Part of a small language model's weights.
Size: 16 layers, width 128, 2 heads of 64 (1 for keys and values), vocabulary 1045.
Architecture: RMSNorm before each block, learned and rotary positions, tied embeddings.
Training: a variant of Muon for these matrices, 12126 steps.
Each number is 500 + 40 x the weight over its row's rms, rounded and kept within 0 to 999. Layers, rows and columns count from 0. Numbers have three digits each. The size before them is the row's rms in percent of the matrix's.

# v: layer 5 attention value, 64x128, rms 0.121, rows 46-52, columns 0-127
# o: layer 5 attention output (transposed), 128x128, rms 0.22, rows 46-52,110-116, columns 0-127
v46 090:467595488513493537506526448472541491522510459504442516451501494499460463444452477444431525536564539551519455525468447505599525554491531465474416498450491480502474446462538474471396428520561569504545561475479482517533452436449534555542512477410489514498500458510539457469452504435517463489478505574417462555519487486494470487517554508525545476529440513484519526476522479531501504525438
o46 099:490513547477409520505445517506452422566502520474523567480487495434476494525496476490518482459433540448447509513534530451467489447530472500503509486511549475508565518564549495502510436479469515504500547522499491435464430481518518451515530501485571552476508552483564587486547551581484537548542508475552511486487512534497481560481442588482456536481436484549483456395493466488468544449599
o110 088:568458516510495502464435494505514500470500413403489421492481483551530538488537504468471510561479460527531512489455578554444494492461490472494462527502466523559462525498504497557543595531596461447452448513524497505463567476464580526504478440544465468526587467493501461498486443466497483507529503558517531488400479523534526513495543395464507498496526569543508438532472500446468469508477
v47 095:518490574518498531568480491518527468549469448460604530540554531521476519511457526478521410544544506489441538515530453430572413532485448513441469465486493562468528458534560508558510437593475485502521466466455544480483521500516495570523520510483565535514473498577522482528533493539539558544520523550496537493508505540501543544543495507508421457523575502421526488478438490527448471545538
o47 100:484491525489431509439474441500564531528426556451581492493475431504502495497502523535510539545521535545492489588508513557509451486541514529534479438460486507490413542560473477451511494434489490507423508514496447489542488512543560466511545424570506487487515541469529509407480449492518475470540557539516575483450549540493518472517456430490476531520490531532472432502477504390484447493581
o111 086:467550555544465552529520543510468449515546440462440567489527554488501474517468475479448505491466467487608532510451537492505493576470509574463458552521510409549495539479496522471458556393502580475553513517488486567460465502472455428505462513469457493555534494501504543510524551513433508487480537464525502536512523460440515529482515495510499474552481525596511573408515483558479534515542
v48 101:492542464440502411492561492482534441527507456511510535519486454443490501510564431571532564515485488425497457484510429588523481534541467538479474424525462513593443509458482437506519548467560541499521514470503525475523482493476524515416448583477525495613509491492528468453522510549556470519527549466457454502540546469522465538508480475482494512511575503493507401516458499477445481477467
o48 111:523489460457474499494459555547545500556428476550519542487473519471460468483424507486430486534471480537577457430479491555528496502478546430492471527590477540484525538506482530483476530571491569466513530510501514478462507448518582508484528474471533476517519469525470417466482430519469542485470532487543532461489465534503571435499552492458476494503572485648472509512534444489507600476468
o112 099:520491596555525494418517508502482524432509533502498453457550421507501473464495492470518466462521485514472554466473495447519501475440462589545517546507522492439477446525561522513469459525498528501523495436504426569547560551554464507520469519490522421538510571543514547505499528482487567501487432467435441516539514383474432495470473446507511535517496453430479552494487523526532412484520
v49 097:509484557586509516471514466565482535504579439453441539518491446512555395447533521507441465483516532481504554548517489446545507454506564491595520510491521413527523504484484503498525526537496453593510542426525450527381559490499508498501463477487530464455484447524468460521541500483515526538521412441482521520432487450513464560489503513481461529494483553441426497522471481483529498496519
o49 104:540473510482514448467455532542518534538550557515463541535501554491478498469532413499500441504449510509455467457513493526510473508527506528490494456554497421557482470453527472529428447519456491577444568553441487628547524477481515495459484504523519535559471524541516525534473563464449471539476550528569513486486514522508439540438552444390541499527541455468554498475571513464466455509493
o113 098:455574503448399501614487518438481443477438495462557506486482470509459558547485572544481475505498469459569472539477488526478521487525505449459426499449496595484505522508481535450552569382537464472567443535517522452537439511543471497560473528451526461536533486475506487439498481485543506423535471444526479519513481497518522500523490478560529483500514491539564493483540492568486539518505
v50 097:493480496509448475467497438527571436486468439479524499548478481457557492447528562484466493593513499538475467489450503565450447530531497497456486488573497592469528518517469486458523448514514511463496574418537534590433475565506531529463472513468559524494485443501525465572477517478487509549521537498537518549457530480425470454545499500476457461503447547450491581531494507453486424568446
o50 110:429498512536529479583503487546555544576577510446510519530511481500536568482493501495507545540462494476508453484587523471516486489488475459487504497496525465445539409515474492500504519420418522476499491599462527499530509470538553472561475484530542520443601526528515524428460533454497439495439438548469529534533570535468486490559517504545501535495478499498453471517515495468412502401547
o114 092:573483553475485555495472548487477492402532513542467474368504494557417501496527492559427490475534535536546538496459495404521542450406531537527496502509525527486509535469499457599456502498527475470435476469525451493487478545521473463539457494495561474549514512516467448507512472464536549515551516447551464468431444432531447497477477519538486553474563495571526511523494515491546493523516
v51 110:488479478484534535452488534493493548554464541539475488511528518572474539474565470528418505515430469478537617566490566527510542498463427490525479440511483459569517506529520546548503526491423470490513608496527446511520466535428514477530577499504497516499510541557465575501506598497551534489494475446509521507503527489487503552578511458448492447498441523445516527561472497481454464532433
o51 097:435470551573495515494495562484484504545526527450528396530504531434521486478484492446534439519562483547480458532503515549437482498516611474584462607515512445508476424439519474551498540454544428482556495560522480501496514519521499451502535463571507454517584537490496480512463501475555502533489525454474520561503532493487520452464492441537523450500584498502540466477441525504513494506437
o115 104:480498540438499489549473466500477486477478493490502533525497418445472454516525516509511503540535516531476523435462505514501476486532416497394560440474537534530520537536477441478478478474463489501495526514507524470530537451533493563449432441462452499439530439448511533474500419549463491422490565566551453442470522628554506508449514500478517506557534453519514518404502537575538489517523
v52 100:468508489513427516494566493495536514438499471511517455455555440479531559524515513439511531504530448511517529439545504517575500492465406503524449563446504554484492539500482499518562542490560500500529521493458608495466555475581550544438531516465567509523501505489468483494550539526550525415516512510525546532450490440495499522445452459487458530430491495487497626505492437508480580530457
o52 100:493526508526547471494542426552509497480531490469499514517514575464496575500492493501438477507522506489458515519479505526509507451526498522507470437470463504574554472488484487542546528458455513565518525519477405486545484426567483466528467501485508534394450472453500494545497496443514468516473469541461517523493490480486526351553531506486477519510583442496525424619565520549432537532465
o116 098:607521521485490567568497559433522505453424482451497508478477486504500474484531511566516488467438489430491500469487481468510428519479524483563516536524521499487503478567529556470442482491436505494541474393602522487495512507433515492514529473590498427525524496518479501465518485472463566643504505501440532492519467548460480428539504547507534432504484531477497473574502501509539471481525